{"activation": "swiglu", "norm": "rmsnorm", "attn_scale": 0.177, "lr_head": 0.0077, "warmup_steps": 200, "dataset": "wikipedia_en"}
Each number is 128 + 24 x the weight over its row's rms, rounded and kept within 0 to 255. Layers, rows and columns count from 0. Numbers have three digits each. The size before them is the row's rms in percent of the matrix's.

# layer 4 MLP down, 128x320, rms 0.191, rows 0-80, columns 0-79
110:172141131148110130117124116138141116137104117157068134137165102180135096106126087099120097138115091125110101120134126142122152096133130115090129112146116098121165130146134124107106107114100145098137151151117125148104102109133153145128123124
102:138110128132107137143095153159145133112110128142150106140127139192145167136109096142134107142149138134127165135104085153169162150100186115175143143140156097140102145152149121085131068113140146123137138067118147119144117147113117114104115107
093:154078115166163114116096112109126123119112139141099140128128095133067189152103086104083150099154130155101131150125128109131181131131142138116102078195186140140132145164081139120144151150144115116157148079152119131139112110135152150123158146
101:079126113149145129162112112191066120114110109117163145181158110106101072138086120099137138156144108101131097145131141121115136084139108125101126122127148153091139188131120162119111120142110118103123140160145107120097131138141145131130154111
101:110067077126157118106113113092152140081118135103130105116143135137181166174122124140119107108123154067098145138107154102126123147125117137103154119095106125081136108132113080108118140110136110106143149103126078147135132113186084120090141155
097:109127122109153096140126155153103134122104142051124136114137150095123110128105142112136139080127096155099099103139132158115121144135092150124131135127099153147114132151134139091128097131153140131139109123125130123077114129110134091148108141
100:145127077115144173126156157139146136132112120140170169130140132150131156152117158091123149142120139098145126133101113135132145129124148165150159119127105112094127128113104115141147090106140170130142162115135126129109143097132149107100122136
100:141087134099091111156121105109175142111100144151134153108166138143136125101100107147128124066109143147143124131099113128089136123107112149126137176146157118094130142140108104090095110116118171109099099082132135161108155090133155138089093125
096:137084107119168136138111089167137121105129140161140141138095170177137155078112146133144170116091153117132111124147151127133138160119142142128136135088092117131128134159108129173098137110126129163142146096137132106129144127130115081103115139
104:129133117121083094113119109140106125141141106099138107131125120102146148152134118096162151109105154136076109145085122122098133136144097126142157140102160146145149132129156083139106084152132104151116125091130184110171181122118144155093170130
095:138153132153103130122114089085140133093074102146102106182118141171101073121140169135146119102127118138166113121156122126128152142136107164135149154123170137134123128117150149100106122179132115138117123145100140122136057142129091083116156139
106:141123121186107104148104149161113161112130105129081086133146141124099166110132085127149130118139130190121118134172125112132210122095122145144103136109142155111144191165190118141122147090156129117118151120128124094150149151112131127133139169
095:060119112133154104164118138160143100092121126114119121122142162116117122122104103179124132127140122160096138155124103129159168133129104127150141092140126133134087164112125113104168120133121097138101150120126100168154143121104152134117128119
101:116127169112116122147090135148091150127131109130122130113119141123160153168103125144148136159133127121112123132146138139116120115098135090121165099124167105181152164149124155143100156116100106154081111128183126137133113155143175168091092101
094:140160098147147143103144134115148126135151093124135089088107169172087128111118099131133125120140112094125138123119181158138114088144112196154143118115113114129123117157112078137114102109130139143098126072135149131131174166112124136132125080
103:105095151135136124115111120138166142123113098161115120156141101081101126156116131141127116162154123125193181145105083113146160099132120134139157143107127126150109149148107109135130098119118086085064120128165145130092107136126099135110110147
093:142130137126122107133136106087118146146117139124141146160179111100148150115109111102102136103105153153147106100133147125088153118084126146165147122131120125137131135093090090104099095160098114150123129111156140132149144104109143178129149149
100:107192130121163138134149162143149127142148109109095108124096166141091144107117151148141151118140062137072158122172157129110147115169169148096079105139161143123171063097127163123129134147145101172134157135099181074153153115139119119133128127
110:162130164137133155160158146169101123115107122106151130127092138157080101173106161105100157127144117117088145125116069135123127112164085071120112138169129131114149124115134120166172076141131161176166135126135134128153101159115125117083105082
099:180130105150136112136119139146130112084158109135134134077081134171079165166135143154097120112136121164127087191108151135123135153116122070117114116134187103120113126105135112124118127135116146137095131169142117149151147122092187130123155107
106:119122126163152137172132181116148127132079143090154108100120155101105148121167142144096113147127125110111133113114101148127089093100165116129153084112094106149128139100121167139156131145105074180123147149110118105117113093123093175105130141
105:135146104119110137111136088149135095180142143149038078168103142163119065118166120137150113110103102115128150107119161131122119097107102135121110143158152076165137130094125118142120145150098149129115134148108150132162108089068134088069115108
097:126150163126092137123133123182156129129150110123125123096153131116099108157117091139152077090102126097125120120166152151146104109184135100151139139120112131144107096135134125090135106118116140116119118126089127138095071121124162152163126102
095:156083149153134126181117081140126099094122132149099118089129165118136082115081129164143121112131134150122130137143115121130129127133153158114125117153131142085143134133102172115121142109117130105139118136093112171155141122105096136154088107
096:109127103116155162102109158150137099133109171113132146117081142111136123137142118148111158125133161151096132129159154147148149094098167143119117117112104146099102190159096123123138118085091106106150109148121105149124140114127101160143143101
099:135115119109124103112101121125121108105098127138160144106152107074142162098120183112127139111128175136104149153175150156114143136145129132101133104085146146137088137078092119157136118152101125168130098130080125153179108152111124175111140144
096:125117146148145148080100133125119100109089134116146147142106159125098170133143105095162089130117117110120093150101165116096143101119145119067123127132149120114109128113123146128128124149118138128115112133140161101130140092090129080118136134
095:165131136131128131106174129137125127092089128138148146127142179141089107117173130133068104079119134115142132095121171142111149139094120125166129114121118126184166116130106089150170145112154112113077167123110124114122119152100138155123080078
103:128116074164140153135123156115108125147129166121120132144112090118148139142126129151094105157128149118157122123165155143134121125122108118105177155071089154139160121138160129130142143095123111117102131136130105134148141138124103133129161087
094:115136173162147125137128071091041139132145157115127143103110146160144117118165163162135158077139121070145093134135149122151111100127148116124168122125153121127159119100129112161143116153135085121145115126151126134139118116131099102143155136
096:135162118105133099147141126095132138127089125088129089098131078147125120154090122129123111107055130115150092137101156103104133133114121165102131107111113130101156127118145102110125161115113150124148107146163090149135127159134152076078126149
099:159110125170099126131081129104146149107116130157151112096121121091119182113163126125143119172136154159098182150157104136136139191107130125087105151076115148109094138093149148108164134098123099110135115153144161100132108104129102147123135175
097:118173135149137093114096100075107131118152129095150164098160121142114141163115162167080138126129171205133130114120113161134081124169113140116125103131162133155086141106113098128083105144137114088167141113090141095134101092113095116115161145
099:146162155130136097150137133171158122079160120130167143116113161127144118153166135151140127103068119107088106108117125161126132134085120147157098153113146106109110156104129111102108143148125130140150112132059152141112124109143105126111115138
086:144147126184117078162132064110126112120118134173132120119103095124138109147120160121133132094145138124161155154085149110162134138134082168112144115135181184110154150112123135105136118120154154136086169112123094143132116149100119127123155120
133:129143130161125144134115128113141120121128191128146108098132138126106135131154132101073117104123159122151110150114125125111119138047110119124105137095165156119144095137154165113155124127153122129129128156139114136172145122119168110153123087
104:119110129127110132132155124114164140108076141126109137064126153104112112121107142152159114140139082126090141115117156110139129125148148128141098107107109141155101164143134135140150155124124093122107129142130125093100165117170136131142106158
097:131106088093120099111128127139107140118119152148063177133138103118083131096141084102130087132102130136088119132114120129110135115174117083146089123171098135138130124117130110072127097144128109111148098159134146143111142123119124137171090136
098:168160124076118095125137120134088119133087165165122111099144117086088157114098142124125135121102131123131137150157148162130124080114137129145122130107145140067122119176112084162136108142135167116132115123107118157156132106129146090154101140
103:141109113156096196118111155150123150084097137125122139124118146122108140110108097100144117168117125137136131124116149109148127116144143134116138121138115145114143113171137139136169123137156112114148118141102132132128113122097132110165129174
094:103125158150150133113151093081162120110139118094117143123143151133115118157132123155153100117155105141138113136137141137144092145097132154116120093078163155105127149119120092089112113110105130145107137129128170109115102121084121098134120100
093:142157159168176130079141160062102120107087170108117118123123133095144124101086151096142134133106163116116128128130105117101151116079089100127130115095144149157130152127104132162139140100137147104166167135170142147115107140109110133097109143
091:110099133154140086147165121114126105066133152127130127168132129155130130127166161165120156154158096129131129151106101095103102150146167148126111106137111118123111122120155124160133119119139165102124117158129132150137161156170070132102143091
097:115132140113132104170147114146098109096100112119092148148130151114108114107084083157128121133118144109117167160116098164124156095127147167107148146094171113130143112140071134134094167152119142075132106141102131119125126143122124121122091114
097:145124161165137124133136101108146124126122133100118129141117114141109182124109168144135137162108155120132125115153147139125130098080160153133152132096106103111088136116127134177117122111108120139101152156170118108161112172093077105098119110
112:082146096111153178158103147168116096147104098129155149099094148107142109123139110159120097149115139091140120146169114145111084102136148153125113132113114141119139151090130096157172112116132136150094130119122113161146132120086158151135143091
095:122125167176155162112143095118102127138111101117102120159100159125107098069123121136147129087144125151120136138158112154117089127112093173137148141133119112122122118032152148110107145121088148139110099142116144127150106168152122121156077103
096:123185153135141157148114129113107137122164135120151116159108130140121145081161112146162105125124138119129130140116114113085148125135161115114120135124161130139157133145105094147133174126109144172110143084124124137110151160123146125125142134
092:124127103170130136126089141161151118130106133150117152089122134110143141086104153129110139135132115128115102157117096114141103158136101115121125128134125114127150128152134085106152117123102153153182125130125141123175146113131179150145148197
100:148093133105132138096158100100140145143142114109073134126125123156151085119109118155132092108102108188147127091126108112111100096165154141120128160163124117159148173134126124115126134088107130149129142135118148115129120110139144078123094128
096:082186082153170123128131163112102130204166113086156130129118092143099133138143128115146112117163114149099113131120101139104139107100159149158123170154104101179124137129116105131115146138123101161141149149120145114094115117133115169128150134
095:117130121183086118135095110054158135153093092154127138152099122133124121129159128095125121137143113147158123153101088134132127103122127148094146116166133137074102146099147135110114167112157118101105099160147127150124133145112087135152125178
102:122117131125136153126124135134097136145106153126105138117165072131125154119089099133118090079099115115079137121138087132147123112089155116125105165151107150102122113150118108091116105097076168144157161111138147094125133144153146125148133130
093:146163118123108105085126133150141113137101109141117099122148138114167119118123126131110139138151101174167104123131121101171159141104144104113178124086113129094074124138130148130154123061149111141106151082162134147120067100143107123118110089
097:111136082113138152174161138142163097104137116109111172138118115127094097110116104117103137107129148149148110112112086189102120110156150168088129125138104134104147149144103118136107144171164124121097102147187123117150110138094113157131124144
103:129140119124147137098091097161163135121149114146154121134080135080096148090162098097130121103158118114128141191110121106167141116124122076112137119145117143105114148076186150116173155080132140129106118145186159165131172116142137094130156120
099:100112148152151139174157113148137152092123134134086131135133106114117144152150137153159138075105121170140183145147139088127172107097099104130139133110138095141136044115120158132136165129125096149137116145130140100132160134128096123166147120
105:090131120128147135101103141124146116142153122111150096128120137128071133090144154121104142140090127103089110144184133170083142117146135154142121125147147101121112144141131148073088173159106137132130086153140132123114108111165128154102116111
098:141070094134102105115157088081144116108106110137168137132192103130111080127098125121179105133128110119148136120105142108110147115130123143106109098083160100157120117124114159099111150170146128105105172139130143146105137139128124104111141118
100:132140147144128162129154147118133145137147111097129103099150138112115149143106114115114128128146108133125114133176097127060140127133082140117090122114095146089107140119114121134109148107109104135126101147175129156125151155146139154098122131
096:130143098122163048162140128129168141110096081166140124165175115116121126118104153091116121120142134137133059132144123109161150118116116140087105145136139114133105119116117137129136075105121130152134126126096104109127108140141118136084144157
117:177131109146099148138102150152150143074101112104140143121100137110138162167111118155141115154134097162110122122130123105136156148156137113145151110153124147101165145143143134163096132092142124112153136103137122169109101130139159172106100131
104:119101112083101160113133104114079104137133133153103126117140143127148142142113138136126123092131123147131096129125115158148129100119159206116130158096154129172125094137140097109127135131109156165127112115109161092161133115149204128177088154
096:123173137104167090167122146136132137134146163149081105099175107151157142095128131139119154102126107186166123119109151114116155093168131093114127119091131145122098128175149163139139103116100171118148157101149143140129150113063119130099119157
101:134158095166115133112144153166118125145153155155150120121137114152164153144168110108167081140125151148142096148123182115092157165093121109142110093125129173136127101159139129108150138133148141114102118078101062091132120095137094147155129111
097:122151174117151089107070097122135160088126110141099134110151166131168134123129147147118149080127125123150157140106086155142129122153130132169137160113104137119119135134161108150149109152129131129123124115125118184144110112102098128091108159
096:065129170083146121163148138104161062138129173142113149131128132111144148195106132147111122081116138114101129106089101133118089124117164140111176117107154123172165113144072098122112142141120121115146170120137126133132143112139124118126096119
104:120143136132145133095136183139123113126119124111132098115107094096118099119134097132121103131092114111110153143118126151065107115097120130107133111111134126135127112164120135109117088119081149129124127130110120113151146122136122083097129143
107:114116116142128140156155150106139147108173160143110107147098128115119160160130084141106104107153131104110097150133106098083156153084127124121106133131120115107129114136072165108100144122123099114109089162122148087131151153116109113106167123
097:160133101061128131121168146151149155113111148158125098140136167122149106136147181124118116170146107118144132146105149112141091093079132107120153135131165114079135165089111092144096174121161075184139134140147090115105119142133107101152129080
107:113158118106116150125101142105173108147151134087102120153083118111149085163134171159149163159133154134123121114157159139135149143154085112146165138125079124103148086135114162110136133131127126106111132139139101139129117128121106135098119104
091:107170178133156091159100129086135113148113104125115136131143077091116099159175125107164150139143150127086130114157107143121112162185147078125118121133168132086122135094086123096120177130108140103126125106120143090164114115109115142170160156
101:126099117121156128107116100126161153132146140165122147163133098142130147173115169118130162127154139135160079142098133085168148133114175119131119154095148112129115119116131116119141141171138140126129137138116136126142143165138135149106112160
096:114152066146114131164179114115178085081145170154123138154097137139108143152150138124116139125140109200114156149136111142120176132108115170091131134145102133097133135126120119111150103136151124157093108137127155156103092137126102082121123067
099:113153116134161118144119151148156126123112146109131205124139144104184181115117157174109147157113090146122127126117171137164134094111121106105131093105117148157142134155107171115130091128136124161109141127194134134140109154124083071127114143
098:075143162151137147144146102147128114152104131116113142110122153132102099117114135139117143122102136143109154123117145145101148107128141103144128129116117136165122119125116131141162085156163117173105168135122133138118136177147144114165127104
105:142199114129135113149146114102109140128143131079159155127116134115124166119133120118140099104129179157147170138112146125107134147087092090121093164145123116138131149107117185120144123119133136111136092112104118117111131116110111157112115155
101:150133145118169133102144126124087113140151134119174094108135142096132114101123113101130115119107150128147134095141084123156142102102133170104180158158111107164133122122132164116137128135200120099161100134144131134102090076137133137144126129
101:143126149149090152100165090100122132095105136174100080180112125153152098145109142143142144130110112116135108107110135096117176147139105073153166141126137161089157133115130121142119126113174082140143114129129131163113094114130134144106086172
104:132195152088097122164141154135127112124118117113117135110170127074153141085140133144141119156093124099151126188116120129130120120163115130106112103154110142134159157159101139152137171120127149148147115130127146177130111127118132161145125145
094:139109139146108113093124082107117139123165121082154086170114115119111115119127130123138127171102127058118144098120135088138175124105123111110131139180125112171110127118105136139127134142141148128102170162118140109147127140156105092081098118